Each number is 128 + 24 x the weight over its row's rms, rounded and kept within 0 to 255. Layers, rows and columns count from 0. Numbers have three digits each. The size before them is the row's rms in percent of the matrix's.

# q: layer 6 attention query, 320x320, rms 0.0553, rows 0-49, columns 0-79
# k: layer 6 attention key, 320x320, rms 0.0542, rows 0-48, columns 0-79
# v: layer 6 attention value, 320x320, rms 0.0498, rows 0-31, columns 0-79
# o: layer 6 attention output (transposed), 320x320, rms 0.078, rows 0-31, columns 0-79
q0 093:121108119116138153143148134110089138160124121101165160099092121103139156109152103100115174150116138091107161135159065133106126157160103118138132127123142129103107120140116153114127095125131160116135103071122149159147138117143118154091136088
k0 099:112143104091116138104147109084100119134135155140146132115143126160159088140113119117105116091096091114148119153142137120125159120175145118100128116142154101132139145153131091164165121191147154130163142142130110106168144149159101160148152154
q1 085:107143181125140161075106122146120166120095120122122144127124129147119136066121112135149133135147105170139200130070086154110178176104095109136114118128099150113103155096121159102140130111127107131134119116103146099135154149127142140107109101
k1 091:132126115109124150125152113119160173101112097151102091124127169155163108099095144135162127085104171098107150156097153154149116114138101097121125114120131124099161123154154160116134151147084116106160110141087132090124154156174142190087117142
q2 096:126120149112143124100121133085103117121156165143096146109128113126127115146141144126139109170111115125182146089158140147135116143126140094117155045138135111160133152126145108146140084099156133138145146145112123158135152122107108135130121108
k2 098:146112130129170174108125131119101091106104146155106129095144117118139145087150118161092164134124092075143122108131122078113121118108140131120125072126138146123136150129159123169114154108121150139120151146127112149120152082115125144153155123
q3 100:123134160156118129136129121119107138120177153116146111135086107137126137165148171134120144149181113129101148068128043107121144115129117126146113121109090163167143120168107111140173135110133146159139129150183162064100165098129159113081126124
k3 089:131154179094126141136119147115100110149113158174118131103150137152152162118132128106125142134112138122125124147108126146080156163116111160140114134103082133136098108153128176146131118147137117084138141119132137132099154128129108118149147143
q4 098:144112098152140127141081156154154116118153155115101105134128113117101135131116099149160107135148139129094072097117082119122151129106099131118124139119103163158101098125186179157143138102140143143151114108137143130128124104092105110113116175
k4 096:087144125087107145168100117145133131074135132115160111164101108116125108164117124127110132126132130102149090123162112168127116093116133158100131158129094141136139138105149150164129149123081154094150091144078154156124112191133164134146158117
q5 096:130137183130082119111143074151124130122121113133120162107098121152153120117109141145103109125152162154150147125113113151127085139112163113126152134134133118127138112100137165112093128105138148140136125148092130137094139129150144166120118102
k5 091:181111123102136146126115094148136156141146123147114117157164137134141152108175134140134103077134153133137108142105137146121114117114133121126140106125077151121175137126124119107152092095128092124125154151106114127115131105101130157145113091
q6 104:149155125130160142103100122135126130131102103095144146114138137112109146121101163103115109128100087150117106139075140167130091131113153099125150153154133118123098125092137140152102145174130110112162098154110130161137171155131130132086161160
k6 102:083123067131151154126134104167119129126127170159162083120121141088094157147128105138164134110091104128078119130125175160148121117103123085107177146187166141155120161164149157141108116158127134067141143165132126126118125141120128150146157159
q7 087:155142134134138141150151136103177122094122157143141141161144139140099122111060119149146117160149110139120094139128091117115123107161090089134096117084109155110088139109120108153124130107135069140128137131140094110111161094146143119147109161
k7 088:108138118126121090118078121151168128169130149125143161160108102092127137161125135143123090106072085160141147113135149114120114131153170121166114122127101142106132106146126166085116138137141150162098074144146103116113108122133143157166131142
q8 092:147129119096101093127153120105097109108146150097109145111097098144102062158105163157136069131165108139144085122152139083126136134152132113104132108084150110173115121116140099141144117065125133143121172153091129129123136054153111131114084124
k8 088:122167123184145114132127127171109149144104136103106155133121103118147100170114129110095076164149119158131126113121133084103143156136183130091141096123103144116162112131122147125132140088094147126128136117134118155133098056128152123149131110
q9 089:123097113122136145156097134131151138103139088142120119138118121141111155136117150134137141148161121160127129187128108170093116122162137193119113066116109137109111118129120140120161150076123106152120140122103107156142091145072144173091133089
k9 091:172106097114118119140133090135175128131157082091142124108092079118093133154159129102157100138162138125127120153118088189156187101130103153147150115183100133139125118148098108116169089120148096138124129128104120127125070124187138150118114138
q10 105:119124111135127202130140113129146127133125136113131100091151155137135158126140101144110117142150086092096146120140111133123132133177132106112095100105111146133137098124117135143159162146116145148110108083167151109133092110110148094093164164
k10 092:103168140128156149129133180124137156132111097109143097114099148112132113146136122099122090104134120086137095149137113106136140167130124134166166079109065160147125101102195157132130124143115129168128125101117153127105074135188124073096145170
q11 088:133159133155113137098147140097136124144096118114123095113137106118144121148127174150119136132095138126194118122136137139112096082116111108116147164135090108153126108125095135131101112075114127117110124147140166117139115094154114171115114113
k11 092:142103126096137095137144113133145139129108150109161070138168147131154102093149125165174108119106154115122138143066145160127134145160129119128149131137113167142116172101110137149155122088110169080076109094117128121120141123186137106117091162
q12 092:153125147143108093138129123141116135091134137150106108102097139105132118090137132140121103092176172119130090113151114123141099142102152176126183088156087114156141094136142148095125093072089151167177128139099131107088130158094118149144132099
k12 094:147132166124130120136126122144113134131171103134118113179138080133138125116112113099100107139165128150143159127165122141116147118169123160096128105122113132127141132111102108174132142105124099163145116129132105132135114136092138161150118060
q13 090:164125125147127131092159152122116109107136155147093132156173137129108141127138185107149122118110100116150125115150105111133092128130129093118153099133169138163125143149133116113084135128134163127102136162183100104121172093155104125154137123
k13 091:153156130115135113076109105130157098174105138109167106175143131127125137144116178153112171141094092110132080108114125100124094127152164117180122147143159146185141106124115128133108121120087123155095127141139122113126138125104150107154110159
q14 097:129152102145136147134120166120099126117135153153134119107094160167108147138117080137129193134140148118077150107144101082141136146126089149147139145104106156151147108152103116131143072138157177115108111112120112107125123110148127144101143152
k14 096:120123128146099069142147157148137111145147080112121163099130111117139122119114109108139186127149132124165124154155093123150088126130148137147151130143096131148125167137098143128135114171159113143111111097118127125146153134169163149094128158
q15 082:135131118125125091120125117095109115095123099122101103105075127118141104165147136112152128123147152099084103064148108131147110083145143108071137116121137136121128147130117131134132100124160116090152164132109159119131150150140124129106137160
k15 090:122170102129133127102137128094124167126146117143151117160087114133143130142171128085171135111117165111147117103115111142156118148155150086145125114128139155121142139096124150155139161140154109100147093170115134132143111143155171099072127149
q16 087:143166178099127136112133126091084113103139145141116206134090150093111117155133118165125110166166166130155128138071101143137137175143114129093125096115128149121150149142163145130125114138138119147116124134142118135112170110114130149115098133
k16 092:127144157131159140113127116105115108142103099113078115170109124147125136123109137095102177170135119140092110116090065147124138088147151113097114085130113125141150116134158136170140109162124119097155111126093103136131157117156107103111125130
q17 097:122109121124110082126149133138130132158136139091143090148157117133113114181135149147109148160100150150146113129161141093130158091109129114109153144159147102113136167123152140137124112071095143126127138126121155140133103092148109126162118139
k17 093:138115129117115134149115094135125134136081157128152159159139096124133102140136145121158153162123104125167104085124130134140133146156148105116113174126122157122150153095111132094143173077128130106108120123117106155163121131099133089122121156
q18 093:103170144128141128097114082131143100136136133091136140088094162114114139101114099136110113126131124150111141139133144128129171169138122112101089096119138097110147143160139101128127123181109094133106101116124125124137152183087136088136103155
k18 094:122130131119149139137121127138142121131130094138122114141116107121141074110126090112134117143127124121097088123194127102128143142131121115160140152117151166147151122126160149128164118197129110089125120152121160087126095127129128157094156154
q19 089:126106126124116108156122135111092118075140113144105120116131148136159096138132134140154140130127135098099135141144149137162108096125167138124135117136099132132133148164104155123139119152129113084115159147125103157161125163105155119167178106
k19 087:139129136144144149117136170117142143170147136129155135104087100138073128128125114137119164139147112115100147113135091148146130098128145122117139126145146137113104111121135136173140138176121112165097106086128113104150108107110163129099114117
q20 091:142142096105106097135180130107125148146164106140146066115141086137118116149092096123112118129136152101143114096110157127113131090159124145098112100158150120145111122085096079132160129149148162139105135128140165134100159119120116139111106138
k20 100:106139127091108101103131181165131108092138139151120106115098159110116136077157127125104089114106139108168170110086172089144090149137125135155126120128122144160071104111131136122135101145158169101144175156190164154119158117098140140140130172
q21 091:125106103129140118107093090121139162181129099148118133114165132131117161142101132163108107127149122116091131132123130141123146143114129150139103157148150166112106165109110106142147178193104126147102105137151156170095132135097153094152140222
k21 088:130129128126135093172089117152149120135116135155106134133095119141087169135089129127108125143104135148111129164157156102154089171096116149128115159146146142119088097182116180082072125138122131110158180106151167133117113113075123121153121175
q22 093:140083180110094152124119117145085133128145106102122110107144142087170132153122126116115120152154132141143117128138112177085138114115142170132117099101105105166142135105120121140161163130134163127109135117072125149128128129114156150094156085
k22 100:107146142110150133119126105121119160120113148102109178100110145116172157156111115108176117117099128131164137160116138139075131155177157136177137126165128102081118119138115124145112133097093143130101142105130115159156095141125108154133116076
q23 091:140143136151136149132143126157101136131130129140126124145186110104152138155156111110135148160099097145113149147151167126095144130147105087120118132143136165106107153111089104150068084129133130086154106160132105136137166113133134122171097120
k23 101:150115113173134135145112090123121117142095178160119136124150163156126120164089131118123135126103119113083100170114163125140103105113115080093089139158111106128126169144178143163096106116118147080141140141107158148162157121122121131140149155
q24 093:118133142148137119158139106097119131073112135123145068165134147113138139139164152113153134100165148147075161180162095141115110080153154095120134137124139139150092153125079176140128158122102101113133146150154104148113101123088164142104123146
k24 092:147127182144163166140146169118146126155108157156145191156108118166098176119145166128144103109142114134095129110163136159106133109140137121136145166165148101089113120144135186114137120132120109120101111103151122155177110102079182128134103135
q25 088:116106160127103122083134127123107160187110145136083104157146128153183136129165160165117114098162098150132168087167127153127154172110124136116122118142116095149123134115123166085112118066099145113144129135117140086116116131147120126154147136
k25 096:160121148131148105088160093079118140161122108161146087158158132159197093130119168124161113149124144153104118139114133128140152109154090129135101117139157169101165143110111128117125150112096104121117101142120122126158126147150160135113105162
q26 085:118134129128124090117108152054126132131136125111135150135133117139091116133126157161132096169136122115139125092164142127174164116121115148107130117142097167130111166124133108140149127091135090097150130132140125059140115113126088089116185142
k26 094:136117120184161082130146135130125108148094134141142115087108117158123144100133138141122168152126118149103105120140095123133137117111139204122145122115114115113139141123111160126121104126169116128109091135165117112167122137133142094118145163
q27 094:050125104169132159101139146127130135094123125109110111090118141148122127116106124097091114131109095150096147136149095160134134102102151127149087159082118152119143119139171105128202150126124106108102168125104136132173117174110122129102097138
k27 096:107079077102124147134130129150129121098110142114077110126136138124123147090128125106149094114122098138081175141161153155107128089103127146123117122130131118123105105146162149144106148160102101116195146118113145135131088161126129104125132149
q28 093:115130100120146100081135122130098113132144149148114105137145126109113148129130141110094136110122152113113181145172162175122133141145108143128105149154124117108133114128111113196124099170107152149080068094192118168149160149134116121160128125
k28 096:140091103177161109107143156129129094119115141119140120123135174101117080099124162134089125142129120110089127126148146080123121131114124145147109099126120158154166095136138103133179133153143135156128072137148128147185114153152121102127132157
q29 091:121098107158156127155132140140135185084122156130122164135113158125136140107158135140129146124136154097099162117075094085164169141112106136176077163096143139128138116143138123102176169122112137139137142109159132118127085109134159143125142135
k29 092:145138165142114139166104166094061160125113138137127175116090128154157135076073105130130134120132151135130140113122160144145131100148138167103103152093148107114085085145113153110106149173142135149164153107120136092075136122141098139118133106
q30 089:160123107099113118133176156117133102150103151126085120151148113119124106126177115130113118166131151146091094122114140095124173126138136140117151150136156132127141145131085134088109122130155148104140220122156103090128114107147162123151116122
k30 098:125127128134138124119126172114086126146084145113117151127154115130137147126134165100109110107092115159144149146114117109114108145129118115129106131134146157111115113136175120114118156103104127065140134094145081184110126161125149133161108108
q31 102:145120150092135097147124133116146120122106130098118129110121135117161128133104124159169151152117124114161128143127122149154130170151130168144122154112166075095084151121107115122141149133122089118122109133110095157146134113157122157125122119
k31 087:168152090140127117067116107133097138147130146117129125120110130154116066123146189133139129094107152138128147106093114149143091108131193125146165149139167148138122147115138132090158098168079122148123137077112169123134110069168095159103113175
v0 095:115158101165121149157150138116108096153152128146082097162139131115129077118132126112101087166130184105075128111154092142134101166147124120129092143105121136117130125109098117134135104118142105146077196093149143126091093165132114154113123139
o0 089:130149117096150076113097136146132119113116123111188133127120157141098126154115090133144166111116103127144094132128124138125097097135136087156167100136130133156113130135135115093148116150165093098161095116079156178145061123138145112114150123
v1 097:133135148106159139081116139101115133138136149117158143122159154151128111107153119140133155145181200146108110093142188118133116106125129102137125162100122075092073120122111131086176096096139128117130129129112142088130149140131097110121147158
o1 088:129079094126075122117135116150138147160152182144030196137105108122100152121152133138134133107120118111149131165130107157142107128127111158140158118180148157117121156124122072092125109160152118117153126098125113134117129120143132159147109132
v2 097:159123146120119088132129149185136108135116165150103154173147154140147135134135120123107104084108115089142151148108126139119119165115133137162158159114119107158136122154152140147129107142154102122179079139108125102115108117115150126103120146
o2 091:127131111144177203127100132105111121161163153116144117119104081131124147142164102171127164178129084146140101113118133131131142091109092130095098137109104131115103118121089153150104120114137093110106124125150131129110161113137129136178122130
v3 104:129157121110149137141171121103141160073114158129115101147121144180130165137172172157136131113095132079135147135139110123123159130128143126166120113144125123150131172119091152132154126191139153158093108133123133130100102119178082124067178123
o3 094:138121117147113101082118157121114085134150114144165138110111126098100127160097143111093117113130166191138163135150127119114114166130083118074148114114140127106125153170113133132098094090104076102132140139136129096113182148145162135153086105
v4 096:094119107120127148135172117114161154125172126149104133121138122136137123155106171129154126145120111127131116079167114160140124126141104171106130093087160154168150141117096111113126117140094120136140122140155097125140126084103132123165120106
o4 090:118127116136103117154121170141126095153131168131149098118112119179144149076114125149136150114123123137101152138137127136130128113168102095148121164118123120075115134148095104165144180118146143128152136131105155138162101129142141127104120152
v5 101:164169146047118115086131101079146115096126176133118137133121152167143150135100102145140137105144079140138147141102100098087135152167069181120164131121142075171128156114118108098149122149093149135097182101112146092114130138093116162080169177
o5 096:073132084153168085159143151131121125175153097176149149111132132124124120133112127170108140128142185134166193108156144144133162112085144072116103157125102172107130143139154140121134117139135101104161131161148113146134134127123143132135091131
v6 108:130152114113153128158113119132146158167092148137145137094087130064129135128124111119119105146121122167131077138109172134142108111157157082105118144111099121095097100127172128133093140089135111113121131146097128080157166074137104158162102130
o6 101:091089155140115140100107130115147120160173123109125135133134126080125139122123110143157136110128130119142135101117109135102108150146127143148103095157092106134149123127127147128176156105126136172143116105125130115108072146108160100076124102
v7 095:130175114108171146122132118145116135126174134123128174119087126086111124077130138126123119111121116118121154137147126163128147156150145111144154154101153164094123160109199152137125169116150159117151071140118121150108128158150168132137129108
o7 085:098124134114095193100086164109119131129106125144094114125165131164147119145099093164114134122124115124158127146139119109140147091137146122111115097151143123144131083130122123153130121156117143142113150119114153139163119119127111097153151148
v8 093:135079116129099122144090113152121170126138182124118139104120135102137096152154166141118112105150133118137111062112146146132147111124120105184126108098171152128136154098137138117106152121148147139126102166145105158124123098120151139167126188
o8 092:165138123097130152120142123120162128142096121099139154169136122122074137109108089119114160134140103158131155173113101135095127119164108159127137156150106125110154111153099137138143112151113113156111110116148130102160078133136109147091077101
v9 100:118085127116123135139122101144125155142125085132153093154136139134124151104108098107097146160150160151124095113089145093135102164129115126105156145120127138129094132136142175115106180079154144118086126125127171132133116122103145109151113098
o9 091:138122123118116138160143093129106110119125133121168156132102121125196118165154144143176097127148112171083115168153134159109137091170150160109105115154118114181121115114142160160108142110149126140167157130156090125110152111143117151124132120
v10 091:131126097092108111164126134122115157132126114139077095162151109119145113117116150086122104094061175143156112115143088137115129116144145125108133124108132139169199133134111129146105137144112154144120113120109113166150123133134078123174144150
o10 089:128128114110193128083159120151150144134121123139123165122080130134084146110077133122113085175157129120135157083101178128128121169108140116131142131129145116126110122137149064134143109142141161124077137123135105116106129138112161136122158150
v11 097:152099125119145108126113132127137095095147157146096129154203149144154107144170098111123112080134133119118082133177132117124131153149103145165131107135155105121135125153118123171115096127134171178110079151130101135118120111101108133128150142
o11 094:151151146150116123123142137138102124122114126126149124158129161136105079106122141117140141174084143133166133093100110154132165151102106088063157139135136149165100154108087125068127120133176129132137148157089134143101122111122174165090081063
v12 102:126172165166143170151147125118130120104132096139107128112079119122106140155110090140120094104143145153163178143082154133088101096087121130145126128126125122085101149113162128110091156175137100114097131129088130174118183139108146154131090142
o12 100:125126118074128083100100132109117152182126141149108133138119134153116128120158127181133107148120116115060072137171137096095149157144141082148117124133173101144138120175157149123144128139105151128150119123176148087136092099168144097145155132
v13 102:127133130148119115133151121127146098148124118163156109112102135146139146172156084118118119092138118103138151127121166110150150152110110166136129121134145172095176109131070118090150131127129123152082107092130126127112105103138143158133100108
o13 091:136132161132135099122110152139084139070117123125148163122122143118129110141100146078121169170111110118114112133126110155119145177130114092097153146085113132115148145125155139142105143150120155135176105128137141142157104105142132132109133142
v14 101:128159110138135094096116112124133149116094118174114104106102170153107135139155170114090158120136092082134141126131108109149121137124117126126128105108145142118176094147084135091152151150115110140129113133096146147107116099166163147177154144
o14 096:135137153120143114167127145069109129105135162146125168119119141181098113103125106137141147143112132166133134127099179134085116141125119085095120087139118139112121169129120119141164100092143181107133127155189120132138145120142133104091127111
v15 098:118137176123161176122096099136117145116116087135103132105126105159134114173109108119160159141142106108117128110109109121148122122067105135151147161116153114124077076085159150080097155136135110131147164118145137108156137138169132149135115121
o15 090:139112103102091134157139150136148165141140147103138152136164144107150154124114104096099146123136159122109046172129121120123119136149154139083117112116131113135113141121107125144124087136127132121128127157118129142136149123120094133157115146
v16 089:148107151153150090114119130152112170119140101102116089150138095152166109125154080117136110111137120114121138097112140135115092144146119126115133095140124145150100144125145118114165129103156136134103126136180103111147100088142113113151157144
o16 090:101167105121134136126108129104138075112113136134100141109169150127128130153112111109133148153092106115111123146161142169139175104115126127133124141133082114120135117164162158141114131150087105135167125095119116129149188158121173147122129105
v17 100:152141143148147164130154099147100108146131117167158151144079137131126110128120142136141137161124149103087119169140098109134140152130104131160109176146112149098135154109129127142105134143123097100113124122101128116103114114108126156131101100
o17 092:137118133103173120091109139125141152109142097126129118089140071147154096170137094140157116116124150191134137076079124154156131133110130111102115101148149141142142122117107137113130100168110124118108117136130147111097143076142099089125137185
v18 097:138120078089109134135127129126167169157105084133129133137123146124132108165115083113095120142169119129090131114106129153143131124157134072142102135135098159123149132132150153153132127116166161065102115130119152132143137104136159109093112114
o18 091:129140164139093071110126084102142153126170126101105111164136100135153126081119151111147116111117158126149127138149160110130118136145122157082093150177177082126131111129131152083125146094137120156115118161127118096133085203112138149155116152
v19 099:110106102115129097165171130124128108116129122121122096123112093128126121160146119093121115135121097143138110123101160134159124133141140122144139183113111113105112109123169105128132109099144106141178126159159132101133137160093157100158155139
o19 095:149131123139131149169064124130127133111150132132101178151106125121133143109139100120122156167154189132090110087159169098136129114156133157133091093123129082115133076104096113109126132105133120130130173118114148117158106141133117149117137129
v20 095:159133112143100112110125102190097064111119152135141135103099146147118146129136125122148150096118118119126161174125104169124125141122101117176112138149120142144102115143100110140137143159139170132137096099101132153086142128138122123066146163
o20 089:110137147124175131092153084079093186143152112178117117158129123147088117146130172154122119113131118101124110113158160079133122095129152121065140118105161086138163122123137138144111095119136105125123130125166110095115118107139096169175143084
v21 101:095151118127132154122075127115126150110150127117111154110107101099122133107136108099080141117109120125126096123134130139140102109166093132131122131149136182148099127122162127139139158104135125136164153124166139091147147158177137121111125117
o21 095:145089141103098077108130163142168120132099116152115132128109134128108111115113121151156099118124112158124151179120133159163135118121180103140107129106117127112134101124142118129139096107171106135148134133135120160100151140113143110185109111
v22 103:104125130145110140130130122099096121176142102099112141099125134112118153076146159155145095139127146150138135117135149110151134099157134141130098143129098140160111120108102131144158114134134111153155129110154135147137138108132149124134130113
o22 092:152118128146127083136096140158093126046100113137125078131130133177197141154132149156098147117155100125125119105087134147124105099089133124129133097110107122125145125135117122149118142115131147092145140150161143147120108150089171138165140131
v23 094:145120126110133131111131109147086158137170128136189108112167172121176167152109136122172082112142123090123155121090122171135149079116130119140079104124121147119111146124127096139170117123116145110103138101105119126104120087147130118103129121
o23 086:131144126125133141107101162126127130083063148164120171142130135102071131107143158133124148145104150131154085130106149121106096178135149138124174161155155081162143098125139136154122099114119107145133138153125102143125137100101088145104138097
v24 100:142128108135126156105116118109159093117100118104136121135108167122075142103105148112092077146130117129126098113121136110138137137142131154132092101114132148129130121129137138133137117161122098136143089139124152190125153116167166175153141179
o24 095:140094174158116184100110152121140144111100126181193147126082142122177118145152129134146144129147142130153150164092142137092105139120151080164144135139102094128161126149085139127138110080130153115116146115151124072088158188088150126105156090
v25 096:155129163134114164140098136140105148146077098138111123114160116125127160104099123145142145194144106093117116141124167167115102096123146077150137128128111103111104131111100143146106111095116135164102127154159133110135139157129106129104121165
o25 088:144141125123167153142120168136168147117127096121153089110109138162170122134117157141150108047137137180127096083156122111150140137124083186115095137137119185132081105142113149138083127164121121080139119127134132154137162105168123137126112115
v26 100:143141140114119098054089142123100069175135148127139109090140129184149166106171168144136156127130132123118161121171132138124151115129093126077144142134164107158164146145104138139129137150159153145136149127116149147101107165074093113127169140
o26 096:146134099146146104131137108093118114081129168135120121156144128130143141129114144115132141131121116126113146124118077105161116113161133131168139135130125160094085121116101125132122168130120108109092122124154119160141183111139139114141095124
v27 105:108108139151146163118137082111121143125141143147137120121198103140095142101161135136173112102154145151165155109091112137113162107091182154109102136158092134166111124132127100145152114141129121102142154110088116144121130124130119135115105082
o27 099:136117083144134098165116145138102115152131181116115182123078119127120129163075128135120177150106081096118111147128132115138085113112113129118162151105152106143132132117100147129115150138141115136113100134117120108101105119128152136155137169
v28 092:145176151173142138135080134125141079134152124061127118089154132116163126146089107096088110157122120121137126097124076102111137109122140111130130121126142130133071119177116123147124095131116091159157130152105131068112160172128131131131100113
o28 087:142128118108142125125105164111121130114082104135145135153111131135082125145134136141147148088106120157096157144181118177153134131155112118110117146154110163133156163113140134082132158122135129096128096080112126179150116110141185108098145157
v29 099:124081143088141126126161122146138110119165142136154126132140154125126097139103126121141152097142103114153136095117109137131188171133112120108104098099130123134152142141043106128114153112095129134123117136129123155142097134114099134116168099
o29 090:115122149141134104135140140123151134124108132077115149132150119156144161137147130155111103155120103120147140134170124115108101140114120135138111161119116172127103129083145155104167113130113110128131114149119165165113108118147108145130037153
v30 097:131150113143092138096097132166100139142161110161111117114078179133139127162188157159152101139122134087173145099092145161096127107129116163114149141147093090126145112064119121172128133143150127150115163122100134103113148117120137123090133186
o30 090:186136149147178134127119131112143105105128157153133168127151135109111149075085135116095154142134091163125086146142100108187110134094114110135144138124131131133142130140122126168133112120109106130106118121181130154109188156140119141158116109
v31 092:121139162145160134110134117126112139121131077141158071121152098087131178105144124138105164099116157115134105113176100118114137135166131158135107107133096144133112121132112149135154119164125125139125166115129119159122112118156130141142107130
o31 085:141086102164104155114145117107145105105114116128116126106102136170129119129103138128149111133081101138113156172088161133112083102086148085101120171113199116119187135154124137111126099087162099113090131118090126149118123102170153126119110085
q32 088:086184138113114144125126123119158104131149121110155107161172140112094094168160116130132099101125098124114128189124112109143168124167128089147114102145147108136101120154095139151125171143114115155111140156112087087093113143132151160121137151
k32 090:114159160148093112164133134140129090157104099124092079098133139145081105126154128147114117120142122100139136158110101102113117119154124129117070138168136078129104118142136181168089120134159124145123137103136117172116141147111141151120136150
q33 092:134127135097117110115178101116131139134106159089113091162105129114153133163135134084136144115140121095116143096114113172093171092155140134118103131137119153145130103148128164170148132113143106142107135159079149117131116166130132132104126124
k33 098:133125169105149133105141131138143105080085147104140082165133115117128159079151114100168125103137119122150137147138139136103114108199108138105133128090134118125118151174112128134186122101140136111137097130123134103134117131118123128139156135
q34 095:163099130133134172138132120102097143170149090158186158107128157123102152117140175129110146124172113173127158073130116121154124150131098143088149114112137166071120148096143119112124109149111157170156138062124143157110106104148138141152100125
k34 087:144116116139123138134125144119135131153131092126189155099116127090154132140135127103101145137146166163137147122156073139150177133111103134135151162132093146073134167111152118143129138143128119148128090117121122156120113167127105115145124130
q35 093:127137103129155121129143164128114110105140148091167126154096103100178083152113101146102156146136104136111102116168136154098151126133106142174108152166122081091122174157131101141099133116068178172121124116148127149131121092135088137169099124
k35 086:165129102137120165154157094116132113134155164109164122155093089122111097152107090132125137119146137086091073125112113154121156107116119148145136127188144128088137119113100100089112115085126137153065096119137110170144099084146107173144148164
q36 096:120111152093139107155095148140141092148132142106108146129117171130110139136121072123105163160152146089147097096126124147107101131154138161107161114080134079148133113127131161133112106181158120094126096113095122117096111150117142140125145132
k36 095:120140119070142100168101140134130139096145092134103132103122182157116147146132166122114086163120150111121126081109163128124154103139135143146129094114109176138159146085135159115167135186148126097096108090098109104126116146120130144108116096
q37 094:123146159124126104168068111122155105170137108117214146137162147097143128127097116086113140149114137087111163129113124142112085132135125145102100191148148074147142116131124140151135127140087125155136111178095097121105102133134138142147109157
k37 087:143150154153121103148091124116122087113117103092132163116105158128113174152101104147112141110151086141156123161106131131144070112109129134122106146139116086146121136163105137112096129113101149133127170165158104097151123146117112142140097116
q38 091:104103105128106106108139130113115163184115127132126129132124135181107155154130184112118149100134154159112130131086146145142137118135127129134053161137128152115167131118150103126150140137131151135082110111110124141136134101128104105141117111
k38 093:116158127169142127133120150113158158132117135111123138146082147160123158195119099138127117121173185149112156165140140109124112091143116148145109145085112096098125102111185124112127144157108109118162121111128143154115161110093111144145143083
q39 088:152147113110113124092143134123103148134170132120105101148148125142087176132154094144128099148137128110143148160114126112133169118146151113098113116144133144108103106116103118149144143168142129116149153114132134127097117125117151153131170142
k39 090:149101086107109123089141166095146128122112085132137103077142172124122135133153129095096096150141137088158176132142123178130146124109127133118146136134096122093156119156142136119169126124147113165164133111179153154103124139105124140138119187
q40 086:131148140175147107094181141101134159109128123113121121126144128143174122125100118165142133115131084137129129126169139147140128139126079115176106098120143115130113125139105143143164109108133118110132147148130166176096132093118104098122125138
k40 092:145119121130118130083146126118162128080132163133087101154135120134077097131101120150097155130122113139151141139119117139146151120151128108129071152121140123112105092121120122131118161155130128127135107136121129109129148082136090156141136118
q41 095:115143160100093132166115083167119104124106162146131089158128149098159128139132092143119138152110115100133133070124129127100109152113135135081083100134169104100107111163083133151124149169094095122119106133132141118140124122095168108093113126
k41 090:158131142124179108154127142157133105111165151142072089087130149117146158164149079111132111139115119161137124127159136131117154138143122105128096156134166099109101079167096119118130112119098101091118135135149145097154107107159122150114132112
q42 086:141141102121138117127122098130155180096129156123141097135112152091092119112133168115129149105145132115133087143157123150144137116113155147146099145130118122138096119084112127092117161110099149114180119118102117123113083156120106102102093134
k42 088:133154104098140133185122143126106160129174111118146136121119166136120130140131142118134107103152125135133100157146108115114138160105150121128070091143137123188118114109156151144104089116100171096127171148110124147174111132123164111110113117
q43 091:109133126095084125145126115108115090184129130138187126135140175122105149159152112163100159133113092117103139116148100141099098161150118146120142104154153136157114108115089137173106128146085115142114104116130127128153111150097121093123083101
k43 088:130110103117078136163170172133143113147123118140142130118129127126121135117191118106122121092095164100159099100136070119130113163099125107135144139181165097138122177131100148140177144138110108098136133098112083119136122149100092079141075164
q44 085:101112115111127150097127169118107132125114187161094077136163113123140119141087134118099103151098132099115138148144133151120115080147135138095080190138162129157107135144126149100117156135131134084123108120136157152106096172145138112110097101
k44 090:104120140090103127148115122106128143128104124136133072199156096106074109138110149156143133131113153111132112115133168124125118115151126137128083165162180154143132132150046152150124132119132135124132128152113131106145160118117127127153114160
q45 088:161130137114100150126100121143158117130119124140149102119120116113176129134116122107062131085106126171121131130090125147165146139132085108138141120166133120127119084137146113124134145143093112171102138120161106149170151128160066136087124130
k45 095:148123112132085097116089112143147113127127138123150111121119105086132125114137105124196111127114127109135115127114156141138122144098108083161111114153130141122111112163125123123161133132118107082114116123089106179115119111090092153131128113
q46 087:155154124153163162068159118128114130118097117117115120097115136152110158100110131135113126117101115139153102117151128112146123094128137097151139139130140157146121168131152082145146130116148143074158165125103127104112172160113179127072163121
k46 094:118172130171113169121158096100077079099113125120190103133197158117104155079120140133170129129153112132132149124175119118131098137139135108131132140142150118159137149121112138141127173132122137130147123121164109134139137132134155117082135123
q47 095:127143099110081113163159119103153080102105162127152122146112119122153110142129117120104117134108137114094096162108095129137135139145101148107114118143125126146101115132124152130087119101061162139124142137132112141123143145133113137092138160
k47 094:110121140112130123149184128101115129107135126134147121156112135126139148159125122141128119137128126070133100141108098127175096096095130145103096147145115148128124124165150151142111099100105157173078159106147097178153150117107129142064117130
q48 087:127114134128108120117104094106159159138096122098144127089130144085149114114125147125192097063132111151118185149139113174127145132122119155121137114120133110127136110101091130141127139104127112155124126156130177095152144163120109100102146135
k48 091:137095136098140122116127128137120181127119196110138117140100113135116079083151153150166135123114120145130135170127122135110144129112126154118097145147084107129088121121126133119071158119086111082105115160114164170087082103132156116101144138
q49 094:144124157146138126115124155158112145118121069095079138134138105144103090103153120122125097146150163178185165132123150120132108159077144088134161110135104148107131156102150122089141120117172147073115166100166159141155110087105124151095132156